config.yaml
d_model: 256
n_head: 4
head_dim: 64
positions: "learned"
bias: "all"
init_std_qkv: 0.0213
lr_mult_qkv: 0.7
decay_fraction: 1.0
final_lr_fraction: 0.1
batch_tokens: [32768, 65536, 98304]
doc_mask: false
steps: 4935
dataset: "wikipedia_en"
Each number is 500 + 50 x the weight over its row's rms, rounded and kept within 0 to 999. Layers, rows and columns count from 0. Numbers have three digits each. The size before them is the row's rms in percent of the matrix's.

# k: layer 6 attention key, 256x256, rms 0.106, rows 144-191, columns 0-127
# q: layer 6 attention query, 256x256, rms 0.106, rows 145-191, columns 0-127
# v: layer 6 attention value, 256x256, rms 0.13, rows 128-132, columns 0-127
# o: layer 6 attention output (transposed), 256x256, rms 0.104, rows 128-132, columns 0-127
k144 094:432513584469547436537426551543521454406473535592555513542452479505485382505497521526507498429541432506584533464460539619502416520495599536534521380438475448503548491428506424501572461424560567407367507517564478469565513524459534528515488369439564480552533509461501544452398580482579530516490508511518387551408504516532408466466466471472460485424459494499619497459515471514492512446518
q145 092:445500422441576604608471501555457476522463511507476469545439507499533468528461477520514437572491587447495485524479507541443434511421496400440441490592465469527575486524517448475517535385503469514494457447527581597445494466463547445473456488476526503514519609377469552526573581475553438441436501595572500533466460505436506551481493394539512428508544461507459482518540405459447479497500
k145 095:447503354492553510473444428595504505489449419478453588485501439457491387603607483496453513552540450513378486513483512432566407447602496479521482484574435576487473441533538494497450491489517508502511551555449479444493518574583428465432528508519518525509592412577468495507576572551480520482514495471524454527545420533499534439436445508442473492481522431481499586592507554615479550508455
q146 096:534556524482494459508529613411561437460476487542484446519521475468441483461431457517594469478497526524472549531531575590473444460541497553591564485465521513477493544605491493460523468482459456365351511521522505495548455521474505465572547513552571576448438421565502487454518471499462428527562520489545448434419499462562468511454520545445546507522516614553541481466518407483546470504527
k146 094:517582531476524540444510449518542406452565567529480507466514546541477529560475495524472513443484461545595547530483495525447643582471532542524406476532443468538516467457462530513503582580438547622556512452489463443544568429434503525478486547555596406431510451491534547378512569521541475572476573439518541560516527482423382641441490507469471530538520427426447450463497472407608504545446
q147 091:443477519539421518458530448407533341550525560524511558561296507518437538537608467500550524499558478378492533469463508430513464499408483508516509528544542529414511586517468592561535515426480466525475590548454429437504489557497495584493494506555473506599542554490491486532511506516497488513469541576562503550459472570574500636465479440574523468471523483556528575492523599527459517524487
k147 095:413554551543473470485450535447573549480524427422441478430542451432454428434496502517548652540391518431464548547519520519558497494546553339421491442471482492469459563479531462397500538444471595485360525507553394510540526518500580502464530456508541492403455480549469467455454543486566516464474485513558507526435500525507489538533488567559450467543432469533461464515534531487546522458467
q148 097:532505558508481497399534511585479371525432468488462579500500484431459492510529534490542484616500510429415533525572473600516444525545470608480606532555388479475576562529505577483536528541481435502544496456536477507430514443462471561452556491483506499477576433566440462436443599546520485451430530487584467477547430523499420465492475483468472607485486490510485495516541514452604585526521
k148 100:522623548384528465482418436508566460559520486469480513541515535529482542426527492602507502521497484574526563566495432615522424580447534444528471480483518434588500475509549533454496558418544530472487405516509517545483495496529583487447442518461512484418596531475525541475401487532495466501551558519472560490499527503532532520469590444542474495542426470425476480522518503537486492556566
q149 113:526541531470527581531543501647529484468430508416473562497504434543540475508569474449482569463554416531402434538453528604468493549450457486487412478619542527554367407513567422491505567434488495491455501532505490580527407444477597489483506489496447496458498481439507422475612603344486529482513509536511605565474580448489544566497497561543409452487504486476560489561544478435467537475487
k149 097:496507459442545541471556508572459424479440531447521521557523485517439634596490473480476506497602431514416514440517498509457524451521445489505502472519502530538500451544563509516602474472525439556554443503505380474473475447438517429503506476517423602428492531506423511538510581479397467431460517510522524477531518509473501560436538435526421469400423441482515524554544533505508307508539
q150 096:565522531486519499448451474503487452516455491329480508519455517484448468469557488450494459445472505498523537462494487544487434618434487491454571491582483496392447473513583555434469487404505555412500412580408480484494496533480547572526520488575485547532441523430496560449445431503466509500527466416570567513567526494464478516506522460546531553551472537505482526432550559536500461534552
k150 088:524501509539479525463502426467547393526561563500540521536491439519507450433416436490513554475501591447581501530481442478504479584522464528454430487464539468497504510494553514498475477480515556547453464592510470479555436506507542510534574604510476448548417538436444353383479528530523514511539581502537461492487478490527410476561484563507501527415478549449539453503552465552517478531514
q151 105:589572456534458504517563421456531495496473529493574561445538509551589493480509371431431561485513451532555504563481572529453566568429495524505497532431637510483500487396608493583469515476439552535463433536557511536545431583399519436497477494560427470410560481441450462456520497449526487506585502553497494576486522460514519552565481566496404444585454618433501522537504406447510531500545
k151 094:435512554489418531542493567460470441532426465482558428446449407589528489501501450500596580452632486453425460477488564488476540402551427501516475541490531480479508580491515400484468548386445586565484466502433509560462537514476572552480497503486417536449468552526530458460457508425537513548639427521526521536496628521509500494454549436487519488513508496541491428440526483430526522464454
q152 090:501500483533547569453476540439469485502519482440535531553523558526478420546569480488516421420515486452573433514459480411412527626456393466476506439534424445527488454505567515594525480499472550541486570520487451598392435494456506506566462529542347470489472537406376511520437447471566528436473466461527533548489494496502440490583535617504473517589544499505572517571482478553407522473582
k152 090:379521412578451541514545449457491582493563540515516371548417570409504511406450495469553510445454429458618346529499440542455524504485477485487479509461498542529480555470504481494490401483541574398522546549489419498476479571488472537518522441484371478488468534441583426468504503512453552432503576485566518541583609529527586417547513454492433475488530453450565500492527511522419445584536
q153 093:450495517480437441513524568487502454481504548585455439436450459554536500521452586456541504442517513394403549594536509547521338476524568517524493475513501547546443497528496528518490493421576516442507519545502506486502488493463504547443429475508538551506524450459439550516467432423484568553595491490512443560435467442557470502566538489596510551497516449547477546429422582468543495513544
k153 096:441502454506592408506537561501462493473416462562502440464566521549499512514555541581481530488483446459387576389521459578581535517561471513532440488429513527513421507427548398520440523596535485501487502553509510498567452495471486435543518606381519504505522568560545510389516533463439438495540554448469578508496519459520497439413510540616479506428503584569518567472417446552499478444497
q154 088:457481519476459496485517450448496580535538542508468414483585496412500494448505531518450517446520442537490492444489570477460582542383514541543550571423545500445530481525444471515437509493471537471547451428534507584493504496565477534503403463549358508453512519443535545583497464530571466475546465503494566435538441506533588539518471483626541441565589498439484447441523500407511588480498
k154 096:506490520515432597536515428374503532454528464501463520590472438528498449414574482542513562541487420502518482498491532524449596459533539496494433485506470613492419506483611507606510447588572461531497568441611501434533601519475467523464530458475536487502459556490499467548481484497531503498446502445495422428560459468495429476457426483530415538563499578513591551504552470518475516573454
q155 088:487602507483502472460473508472499459478507507494469501539522445543477464522502476468539457547516447508547561467534536514557409499539520482416548537558504401592491480470528441538492493578490527453404477541470573519618540519482569550555442532537478487493484440541398554566514534471595492404529443443519551538398440524478416490454595455520539404490552554493541466410541597504540530522529
k155 086:548464432365494467450530576432494566481504482512529539617490482486530502540518482499556505433501469540565484517466392511483483447502556492454424508425544520502513541458543486437481486492431481525505556421574477518562498503423467523483608484435536464517427577443425382455481440630555455540533483589500516461408595511435466526428411431460577462534436507531544480477502469534559506417529
q156 093:527475526498527602429464514503490436518586565520500429523521435457568506461589643441535550469493509516431554474526580472516493480521447487446509499540445475450689497565536503427456531451554531419542468500392431589500487514425449457515536436456567501571493497517560566443466497561423507411554510447519478507590479457508514568391538573528518535538492510353475580546502509572517483520473
k156 094:482532574417587518464450524516561514496418437471514493482520523552409536498482449443567533445501488415484419527637520460500451467474524590519526454433467473564458430525494548554479475481491467436475505462451509535517529470451494402500503467381477552474447417416558525546505549528431408550476536456532494559516516471545500513458460610532536545460505456504476532462454482530513546549541
q157 096:509428515486599472419513476480495515437649606396425474432499487497494546525495536470510487471476509567629519411409540450572510446500433487527501499507472531464495466454456474489504571579512630573439423472539485514528521430485520384557554460527571503498488426475506444503497555552520487546516486560462431530472485494456572458446467456541478570466428552510576455591484456446574454453484
k157 092:527458649557517599475436493495582495555578549394486505526503433487476437555531472522464485452528523549565496473482478463445513472536437471444607481497464380504489522532495605475576537580545442463611479469506473579511543504515466537521526476403465533525566623570582451494509495489446513426509528518464389573529421463477558495420596532487540485496418406457505521501438560532489496500495
q158 094:585449478362470498523536503511526502525554504424456458542540560538516496630471490466500486545482408565493550466573530514452414482461460618503547562466412567569539524521477470574553532462438464479451470549547453552480478545517434539536453544548576485577536576479479499450491452503487521445471470504492543453524507500443552503465476571393478489450466489515429586482456545514477533415455
k158 090:527562488455547491508424466562470504473410501448503381546439500500489440491566460456474429567497443579417494442561486525509518390571482587498538556469549537666395468523496544554416423561480458517527553502474448475390488551558642514578463543429487436417461489506415526454504524607515453572508575587451458534580550575546521477495483471561450421482556562568592454453473464451546567469470
q159 089:476519448444588490457532524573459466487502483511522453527505487446497441469498461448490512500528546440539611387528531415581450485504455469512451496444451524535429472517487453423440508492531524477517582512504446438454556473443576500457474517448466537572435472627478507594534425492464499432588572517488511510548560536460583552480468512519499392457464454556495534513463551529478469550508
k159 093:518564496514502402573528485495425457530410527521382542538471475443562569589513505515430448578477482550499447554592480580524441455563460515447467507431549510533431453506509515517494543476469487538512528529539443552424425470485516476483500417607525401553540502451479384455510518536486466390515512514516513519512506505467481466575483467563466485533511531561451522529493455462468481503485
q160 103:469414508486548509531527513390499527489523536567484573475505425481495503478465523490504506525480522492510590480510547540391474478588574547578431469521473536525501490418467528333434534514470585539466483492490477523517517461527427457465500566496435435454485388478521552596443407636550512484460535533552522482503462507476527493502444498450519501526448538436481515481520448472542449477584
k160 100:624436490498509394522550635431530447540498457500498537488535514518488508477489480543521441436452549454439470534531488490503500501602387536497491531478430528555387409519486521476512560421425532502512523648449422503436557474487473467531496497516549520502461474448519574465595527519539485536500507420532590546497551518598479470446393485514409580495488481525499529522433496492458471462439
q161 108:487403516449486455560464545370527564470590509560479462518577512385489507515474412494506591504498639526563552478525498427596551477527539488465577530499409455490458613552449506538547494541439506418547497486493544444582489522523394530444569531444517500525381540574574485523487428539525555523436613511495494462500433538446498468484420481459547519480493549482483408541518500510602491512570
k161 094:520461488490494476564507546480493497591518554441505491533516449533503450482498453512560506487535478410507455480474420530528491539457515507472460590551496445443558561498510500442555523556569453429530519536483538438509505507483468519451476586442640489520484454523499597409554462553479479466453498520499526536505449509549506539469458419436530581535448522525467475544453551478505625479452
q162 095:565533570545475564443482506374479470564422502505472493511374528518504492679550554489489462462506507463492438565528512496494532602552459496408529468484542527543451466561543480522507486515536502464540472532494564504483424608454515414466519473542450416477542438480532541454528531446498486436479405455565480544518559483499517611560569523531430460551498503449448495526569566593440495514459
k162 091:537534499472538466592511558489487535386471474510460525516513455571574520509470502519544448486577533482455526572529510434492528514581510581561501567546511563491555550579547440489483467516431427546389466557481461512568525475559520549527501407468489517615503437491595499502519538556561483429588441457468507467547511425413513506605534497543458457548619585440408510577536564486592545518485
q163 096:494518484561571532483464528465472492527522570530472477539470446482466479408468483441554488464505573510460497456429614433520460457511489524515503459378481526479450516486440503464515457545550499469567492421532563547489578407533477433490587375472460546511529676573565591569532478545416445518447462529394498489572450518441588529531502413387580536451527518456438522570527512578593488528375
k163 096:583494516552515534537525502478510495544449425547517482400445486493480498545522451505478443529510558409478536486485510477608530489553441533504516524437484585478440522585528523495468520517580447416490632474443537440505610588459525505439548514574552543695425513532500489500498485565469535459494514499472515582471462485615516513456491585565565507585502540449517574518485554505497429544486
q164 088:586486584429470495416504567504489492455561509541591551499585498494448554499521565400483523572479458511498487576518487546411421558431570394470513456509503462466510615567457495485500540557489529552451549496581512517490490587555504464568482518436497502451428483529423532574403505490456526463529475486431490522421472511447410466487498550479508503562552472632512508495472474580506492523463
k164 090:455522500489455417444555547463527435526532500483515514593528526506440481486373529591476426447489506513539541421482471421544427466508529555446478462461541457568520460563525426495600523436539448419489592425475518577481544493459460436534518386519550469549516529507475497476497527587548452541603540552443468500455420471526563452486493414496495534550552390502494497419577447492547510448447
q165 093:461486483543482440533541514513540475526464590530475463497534467468547522491472415560484545543508408510397535471483529424513417521482557505536477512488431478457452546506579495525533487561401462503536577509548406528486590559524470545466486519443495466572525606519533551484424564440460599502470577443527565496474435462429527452500491491471525414505529477485528559516512538506516542488489
k165 087:477487563591477460516481466463569470491529544537480420521490552521490570438439555541496527440457583458515553512514623479588472491503533553593421484459521423609466574452505485612525481493487527533457493658512512474483461548484434515371458530525380510564528475468575556440467509488486530530435492469566467553399523512492534562501449440470536436592479514553522571489585550542483574528491
q166 116:508424542383486498436591463474495493569503517504464448580507482509449562514507543501468477490530384611512489529466428461562450458502606582451583515507511531488511476630474433471532428601436438445542554586470483428481466551407567594538486520476501499593485516474382481468436508514517511546516529522496522447543429484446464510489626430491474520487418424512477512565507537602508494537527
k166 108:358522509461405531505581511431434531460501516499482493464498505470522448466481496471511553521466463481384442546605479406552577464456520455590497488386604476507522406512537465499492335533518481506486505549513504470554429451428513466512533496563526469484468578481452528470468445532393564495436508549571438433488501455521517470499506466514487435424525503538589528521516563550521451416524
q167 092:535579487518521553441519508432542431451521433475478620476472440574495512391561491554475472473562496532541560511527490485445527535464590575535443525497536561437503442433591508461515367481481512452470537560477521551438491490357573477577427464481460510561521494551498495421482505466451489476538530464510545496536504491486594433508392602476457519507440495568560452488505539457588483495484
k167 099:542532577506442413488534525580532410367535599537489538502478412530539477496415493487498482457474475549509470526514438544447507509471506544479510391501434488554462485430513538479441555522460523460449420402615555421480545432516422458517530454564434481490519407464561493445454506504455535619535545490521434604391497462519501492516517586512559394483471522483530489495426572366547463518498
q168 109:432498448523507448587506524514428479606542491593468524454551433521487547482456559573481452559435563569569522532417652507513458478569646551533550469461348537467388514493515507466524459522554445430540527464530498477481549522602394498525451511416595504467468531493480520618536570704495443446492506534539507564552517481466452493446480424437496536411505523490459508489484499446554466506471
k168 101:604483493464490493496417575451542442439502439602471503539470517563472487474472539564400496534429514621534572496501530571479440594509495556446574517507406513536470456466484557445559443564507519488588526466532435421431456499661486551539526491525505514563414586544554421518497583559459480532495451439442487582527474478437495490485486584492596444523548483452503540557409473454550507549407
q169 088:622473480488476560481512471474493502487455532453520547440497468578493523478464421597493468410517482487503461466508523558472548532500484502524533396404468499505528569509446498530480486488509519531496442537491496575491477552468501525453495599561505554473560457544414438528525476534565442444537555509503464499508446461583565471493460405576486557467472489514424560569361510539494481514485
k169 090:514460546533420553562420529474490455560518434457497448389473543476550510473409585567482433421508512461542477502464609473550464512503504499527520582584432504442484400510507519502503615544574535468472516472431472527454466535504490497559515529498404442434512512521477386586510488481536545475604466365488499511442513461576500477517397551499427356532490576577485467449526418491605503460639
q170 092:530490465526410457416590515489519534554437496460511459495605397458432451503513445496497454487559539554493537443464513501429417466552405485561523632468520474553535456489468606484478441504440564445601492534487423456517573364494497546498466573514462552509515500512574553516518444555531628506456560494451476441459547448493519575477452534533540518465426478461570503530442547507435560525424
k170 093:527538562515502356552633477427576531489365534566494513501554523472534455498575505500498463534545521491580520503553532472576479549475465616529414549435515511526425418523472433547470438441530491500486483494524560464536495493424376550380462497517501429447464551544547430539400461559456485555514494584491581550541426469536526462457537513539498524428539574441530404513504550458527525473461
q171 095:594520454456553523535573536570485506597478565556448463455512504445501496497464541526508548511583603494468481419460463481511424447530454552500475339422316536463444512508417533425402508530646442494427447533504544518457497489517519494465470516480515516533431561516548509463511556465500534534516543557500501440446452470407450495527422468496422515476499470459509514581505566498522486444491
k171 093:439493410497601454485439481381516511532439411613551521442462429555455435544483474569385509550493560555468484537554511469461445509500396472586586488571420474498513492530465495526566551466529491438596599580481541501441522589524497475483454457564524458431454480497408538448513547528479408454470437524509411572639542486454503494437411517532536549476496538526480517593548478457543421569490
q172 090:485401388491543468487463474439551546545568488504512490497539482465537688509524588583502488457541439570558500473480437438474467478568497548503439519567488540504544524522421503516473573496461567515448503522551518467400454507496582422496514564539433491469529512513440508473518537443475532467534542531508454467538533504544449572508493418445494552516494483511419544501451482529536512526446
k172 091:518441447509573496503572456412508531499484521520543596517491518424596567523506583460498592489555402541492517455516523452515556544525470531473561469518522456481516518488524533530442486529575551516498534536497541490431472466602540526580554494522481455429454507573580432484465513575418460551513484441471485536527557463552535545547549501520432440617436442539502541571524334455440517449531
q173 095:493494509460560485568437520480491570474430501576513473532459448575445505470533499467502560548482381507407477583528485577484532393511524522463421499610457518484491473502484465598476550516471529568491476468473535506510456504502555512464479521494552514522446515429480441620490455487574426463585605569373425440498529435473503445585493544573515470508475485446540495539483471413477444476470
k173 090:483433463490526520454526563472464563528525542426613564523475484556490465525453449445533517513513495459425606503400462488504374512486523426536599496510419508579484507528526490461489580660504491529483492443508526498510442564389570673549575495566466498511521524550375514531546539491500435442453471522473515496555457528505495617493544505415473537484598525456498462519451534472497524495551
q174 092:538551572479441564507448534487467411423421466551508558510509524469482582437449565482566469496469560425543496444526475484444433497428396521460500486462510479483431568494484459442454500532576454475464481505530469463455447477415507476483430485457512438451444448481510488499529616572506484437490625547545476559573460477539534591510564542526566477486546431497615553422491468512583519550474
k174 094:619477410483524549509523498490583469489506549509505471508423450442531550452479526508484500420527558375421529501596513552458527442546574477419437547451480516562464504510462532463528456489562491532425533458453416511502522530501530430442446537487456455477511382489527484492454438443480442520589504470518563492468509478572422527477528556439518505506550501461514461525444470522418507544507
q175 099:662451432513505526492457455508419523509483463475513509481496480473519516436573459542480581452507493494461398552502480514550580588446517424435511539518531539471512421450492492502511499452528584539551442552626509514478433537467581454591455468563442573479501587535566469571477600468466585528555438504409481514496482503568453544475558432500493491448357434536556428478576511559502536452472
k175 093:496410468513533464549523456534418561485445544521496549513470588596515549476500469528428503524553533485434477581484470521457533518448507446539456472441501462426439544501494504566514499579496464508466371487535547590468450486475527415464599510524433515434512556424477528624547568530455471540557439445468510492486490505524581525609494508501531496515573460440461587580526472534444488469478
q176 095:514563555451464562531501499502432503518492571610603500495538492495440434491488513531431493532527499528473480421523576656512499525541413449514552557498527405449530527447556452534503498526506467500482520462540455465504566575627515555507482502545503467503463448486430497575425470477403518468550535532432463588520509469536416468537531569482422548600511439447608424555501543503416531577423
k176 101:454490529444506557459552538473487488524482562551572456474510542455522431368493519512434463466497454521588402549456428502507450571523537571450545481521548572371364479508469460478534456437525511534451507531478497578599584501552583529428567404607470611499456477418488563495546484462523328539395540455453494509552456460570478474479513467512452653587526468451474479487557520482591486527549
q177 088:482481459615533502512509517554550512529347456584471558493513507504474438458454491613460517482521454496538492534475489570470519507458511420446574463672503481491576609503498544532503536375535504459552511468573559504462491403507517404512568510503506410432528468522567499577582537507466497465459506499507561560550522550532517481537400552579562465504467558588564499510473486481530463464528
k177 087:528443486447512528558499507552475476526510497463517487490519494484603506445474500481502462448506608483493547393573452512410465565488534517522520377453472555511416511511445493458529504360492591530564463580500495442415502499538516472486522507511530473489569547592468460463480496543457503619519441483503585532496431549446447597598392511427469499574473455564480612468586548515535528550544
q178 081:541432488499486504423584360549411618431469521565457526484511568495418450482479466510432484448481507473483486519440448463406547560523423581511529570503497492519461476475531535471512481478371433462400505488389480480556538454499546394562541541482483418466446456509496492505441480572524578535518494543517513472504489495467519470549446559479496528511574515540527506500428507573590538413450
k178 089:512465439448547565504480501510474464625520492523537461472440492490400466544513540519497495510467538446487394401485494586576526526511597444503509581489537526471469470464493554512514451529423476487614519529427558430491444500488407455445474634457507537470486441549537533543473495555484557426487550634513495610501465467507544400595510498492510484423457513542468504525445509471475524522512
q179 098:513447458564473479524451435424517565474430510528503539419490522497510517496475441517481584498448432446425483537604511436518576561444460495502446521477498528462534570518525488611497520470556495495558447541509473502553461504481514417508460506478460478483542620574430422518618592548573494524500471589391510461461570403501572509533483573499476409507488524505439474488543444449514513464562
k179 098:489411563422501566519466514469593492498463600455494502506507406529517527476481419508454610514490525445435464463490591506524523473406529486573510438591427416501622540507518561545543494464526490463542418426454558542464527535510430542497493502469517587457503505523533514524551454569574532513452396546405528505440513516455456422484445541579520564473509555552505554514451524530567437486521
q180 099:581454486481424421554476580460486462464550517438481538509506467531398550528446420413558454581392489468452441432487462404448541476552447490538526533604542569543490519449503444466535469432516512451502434525494589454438615450459472466405508442506569549557576498579509499539506409497448535485458498441508446535502551506489497469535514402570557583511523554551453485399548556571515453539556
k180 101:589498511473568526506557514488431470441490501451460480475590557461462475576545425352594466585432520592504556546494492480617585484481439461457506542589470469526533441489600486437513717479497494467488499418471429563492522521456421493465570488482566348570573508472517578517528489547487516476430480420558484546501447427427545534411565525522522538588524552481536526581481519478437473524499
q181 088:439591527510513483424515557588436530511401521540436623498441555540452555477514432514573471525374485455488513541496467473514521531544499514442401472477456540544463507474481575525564431473494490602554491616464545533501496506480519571586412472504631403380479460417414481486519471432515452490570427515545536421377549422541508484549483534490515599497504461588540498475515512503493506536396
k181 088:451484439616563475474569450522572493540450450536521490422399529471475535451440481489461549511463561546557437509425570573423518509471469502516447435507525530565556459542439441439529495517498523550501493465535510529433461589514572506539484632555537461578466470521460427526485511436526545549502518487537504419375505553500464471582558509507404445470534553545442477462498526470561353568542
q182 088:514568466501521532517530540491442521562567425558421441438499488449480523528509471540521569483530484479437484515557565409523495496501406576584622531482428536618522504488443585505446506595461449497600560510480521506422451483581486521568529450464447456425496499508509518506510448495471566492513456462521586477493496520545450505592450528497507508485461531414497520671444485457590486549514
k182 096:599507416580494515525483490396519586441530423578490534513469401422454533459501426520482475538452517524437401500551533430499652528526581545498482464416458444479476494560464501541514422476597560466444415553552497471459492551485428508467463446540505598563554433426533474478487474597447438517514536470475476505509474494530556465420493434485566459386566554531482554392449388543457373576444
q183 095:436500481479532412564551515477669507463547493533498570529547486418514427414391425461506522480504610641490552459435592546554497501540464529549516522476506446453435514537472512523485499539464472554510543491432547521462493475504435489468548559459460472459506492573548424522448574529540543530518548557522445440504496597462480400509451411524539456528457555439454517519554533519521506471557
k183 099:467453470630497492420516479498520460529552520459491419441534538550478512453450529461577553530493432560578546454523414522517476521435500441565519574486493445520484475496520502522496501522416486462494510545455469494524579571596442614536478511591458532521494403443474462479535455479550484397413519554527567493505426487495424561540451429484536396537416611417537417488509521397503557436447
q184 087:645530408492481490573477407500431507434559504554448518543419515540558563480486522517552546443507469482413468575532537477561460581428467494560449529482535483504495447513505501459542555524410587459511573618488425492496474496483441555581576445544510440541511670640450510442529517554545513484575475503548435507550465450462519488569470439376437550505546424572470616525586461517470459439486
k184 096:492425476536591541527425442506488595511476499484453485487527508544422523491404520422546606465458455450444478506414495494588469444433498556484503409567424441562550522517433442550559447510484534504554505412539474476487398521501526522532486501586576521462533459518548517506495480453365527518506526509523495509477475445410524490573480514549531490521597493589481493534461414545520486466474
q185 095:468504529426542456456443591536534558524552535471495526508463443473436476488509455524530460446490544524337457425582459478493512435557551525581512488519491577467446532514556359496507549568490469556567537575495469497478517486505484471583457583468433492463432503508486532406538459509483475503588552502538457527434565470519456483544477557518466410460523479645540477599428480407491437461552
k185 096:390351464527498442481590560473547501603540572461509548492576465530465464493475546508538544537530480449471439438522486532614566471452573497444431421542544506478581495529466544509482449526543481559501471564482459467426497459477460548533445559511469540495480514491565495465484445509440469477512508496509520468561430521593538494527516420491463442512453543536549489503550551373507479465509
q186 094:516452399552506550531456528501535486563424419578538485435468412511445526523510597459451483498546538633440576492538484447501523545517545527441445444469502500510526605541496530447541586445567469486523465483551537365538542488563474545485438395501599532441504480530556442537534510583591539525458512619482523461574473598573523445478461430437466478490487578378520480580493422474406444415437
k186 096:451476557454623484466402480541449473506483470520598518544508382480501490546448578512489446566534509504483564647456568462381400530482516589447624451527543539413546499474466473554549555415558511514454485534426517525507475492553516577527402449497421467465486534467454455543497489595537584518524491460418453485568498524492494580466602508369523522451503451521448562419529502517481397495497
q187 101:507435456464445517595432480492551625431548487467452583490462504542562513499558454474459495522498454503483513486496497536563521533431471542484492399515540568452530477493567472467371622476459665528501413451441542492509508472453577539559406531511457465442463542451479490415489477458525502517564458453570528544520503530435480461488418573503546489523436566547413553358521425518411461532490
k187 100:537462435557544516434509492469508458530502517472461496501541542544497493527438433527568534507491478462529605458498427471521546415439520558522551510502530541466550569486471542437486522461518499479451500552518579530489518555548504442433568544512472511377570507556533520467457506513525590543484530421490445368423515437503513566440455481393524605489499495410570439565503391525437569590471
q188 104:515496482476527588536509513572527538523536424475504485520449496439607494502479536511528426585512450558545481559498477496457475526523462438455537450511515585440531475549491473553536453435498550502453511569448486487395436559492568555516507525612430446427522497457465444566457461480440390443522482477581526445525554507510522491580600519555427471459551375520479515447489620412431412503502
k188 104:494428512616501446510410498579523430503493502519518553550486424460543467541496480486551479441474468494519525553586543435443406508578617533539398500465608537453523510481549527539524526501441438532456570521498493458549511525507579457557459522534457472438495492535511424549437527528449444426641441446530516567408622483535564380580499489414440570448542572512466474494518477449499523553515
q189 095:468479522496598439470527451508556417509512484487480517475535420429350484443592597472507482571505535506544512508508497490542501542523586646474677469492445469471522520523475506507496464519509545490540548529446526456467453543511441474538542577502453501467553545473520564441539551525471502491467523536559426508560517548432475476465521395467577489434527523535480525562478555543501477488440
k189 094:480521582510469434478478575473419510485558514506498520585444523456438611446594493532490505431531553474464553465470437453491523556451524469455510454447532606587503522480474502517448455567506461571592590523505465508570486498486509540499421533549447530502501500532545498440456510534539592589477490473425509505530422443468502493462434480508507497530416476554575398586592414418554544517514
q190 093:454477556546546519505443487474543485500453433513457503436463424473550479526489592465535569512450476408379451493440487510509490508496452514590506450572470547502605447397488604441518507523538490509517466491463509559579544547535558565479509548565468463492577493445538515486467528370573499553493518488556439493550460421463526532433568487519516492526489469567444486592440569533502486510524
k190 090:457456506483418510517522422529527517525440421530538479486554512492492545507537466520482494444426581491544420481529441451531544497429543496463496494471515580453473555501526557498559501542519428522558465619367550485491484508480528486497507507605392589426467536524547573538514511379469471524451476468493612450558424453598466535409584464532548495500461539518513498454482523536518460470557
q191 106:564465519573517631556430500436518506496571574446502545506521483448544445505505531470496517549486538572588502478520420535492542557493433528451577575434493510466527530510488603520452575445579464413421499463426458420565657537495438431472578554376520494527499445555509433519537469456489491529415517445415558493585455441471464540478460517484558415475453450442525479516510451455537581499445
k191 104:537486548458562459535517483467551469524531465447497412531531427496510453502430512535465490554462514570536463461489558485495574574552435590452473596469520549599531486421417498440491492526544549461517490457509528519568549550598523490408565532460466498487515475511561541491531463546625544493470538463413578575599615436454513501526433532501571523504468627434323422512451516507528502484474
v128 090:480476542425405458468525514538408509479481560497525465492461501565511559542571498500514431491494517421509497556495414497531485560574538491493420409468449586490599441591486570553507472543495466522462455594566476439573544446385434577490428478507493557514570486499419518394406448445486462486518465515503549544514588537571481466519375482426452578499447501546342508400486530421503517594457
o128 099:453528465643539460435508487404526416424517580488599486428488605466420427481515505490522501501588530500501505409517486430456445519457527435472497429466576413561438487450551589472462476543470575512556493502468574529487489450516414398563567531497488515527531615440556518450529498479415546536452569521442480487466552541436444449504613517515514474542471461391607416472523454505540450493535
v129 089:470416479546540460468529549433417543545587600579564533470487529430500482492545487461433515475506541551538526435540463486496458415429552542547555514447432553505442571463531543437469422585522470450549508493486518518498506517487545524444461439439420487579463588510484614448583502506520476423475558488578532501467512535442474547473525501551576466498579476469487485547529513557489545469591
o129 099:417525487538471484514483456454525439481440506478430553513522510520552457551432442573556438543453438457469442554418482501530526585551562571430381463499599461435460576391451477481485601486539472547501480525434444376583520481534440502493483457533517555444486382607481411510431434507514421510520498488506479441468497460586551495471610423462551515543458498408413488416470507490478410493475
v130 099:559533417606536489556482429411432489541500523480519608582563448456469557486508427518501569435528492542493540531495462508430534475548512524588489511443549472552432496360435493489514450561505549442454462466535500456494489470503452553562515547545511511465512516435572507572558547394546578519508488530489573477461418432457435453362568519477552644516506478544505418481485540515438515526462
o130 106:570509497464539552488489451604480528481476447432419548519546554457523453487512565458583489484516510567445414432603543487517482490418520600467504480534452592467495512451473453466456515464465413516455513502451446478509533435445517502418466493420610463532500475501438531505487485476492492492389540511494507515582544485458506536500530484569529461447605417537456638481492488526567572586583
v131 095:553469440590468518501598533522438492542514504452545471498502511447539529519474546528474540492488476533482571498583424465479515492501386496530487436396422589417582480537500408517509578525466523516532481435541447463424501424500396536484486495560563451443579483453361529480537603513485577514482441576480497499600484681461478480441542485502575517499462430527523587506526544464575579503529
o131 095:492429537485488484474437492511519430491529519443426582565472467499336516410506476454474572519395533510399455497491533534462440500464440416479603497519485515540454539496531480463535485558586461469548531533397570486551541491411489425580501505479474550515457428526558510542578428500529537505468483538538529590430465434476483461467516550582530521476533525489531613587494454560487533525516
v132 099:509558544540595500421531538487577517497597513536471485494466479482476484532539478469543538530427600471556561464497548484621454498488485511416435458474457525513532569481392424523473489593520416540535527548509476484517484540525473565498481469497501517528473444481512411509490516491535478451526411515456577572524475490547434503526646424480551538466389509451586427520528527557465436408539
o132 106:397432511450421460498499436514457480493495514574528441532548520517519594472442501522501570480630547525516518490394471529490582477510479538524450527490398351469448483555459412479457474531549461512565514444443557444469494538490524492473538562460546506503433481521538542500461504528535561528521650459381536523569500453437475548556487576510552429621555526451455529447421552507504575540478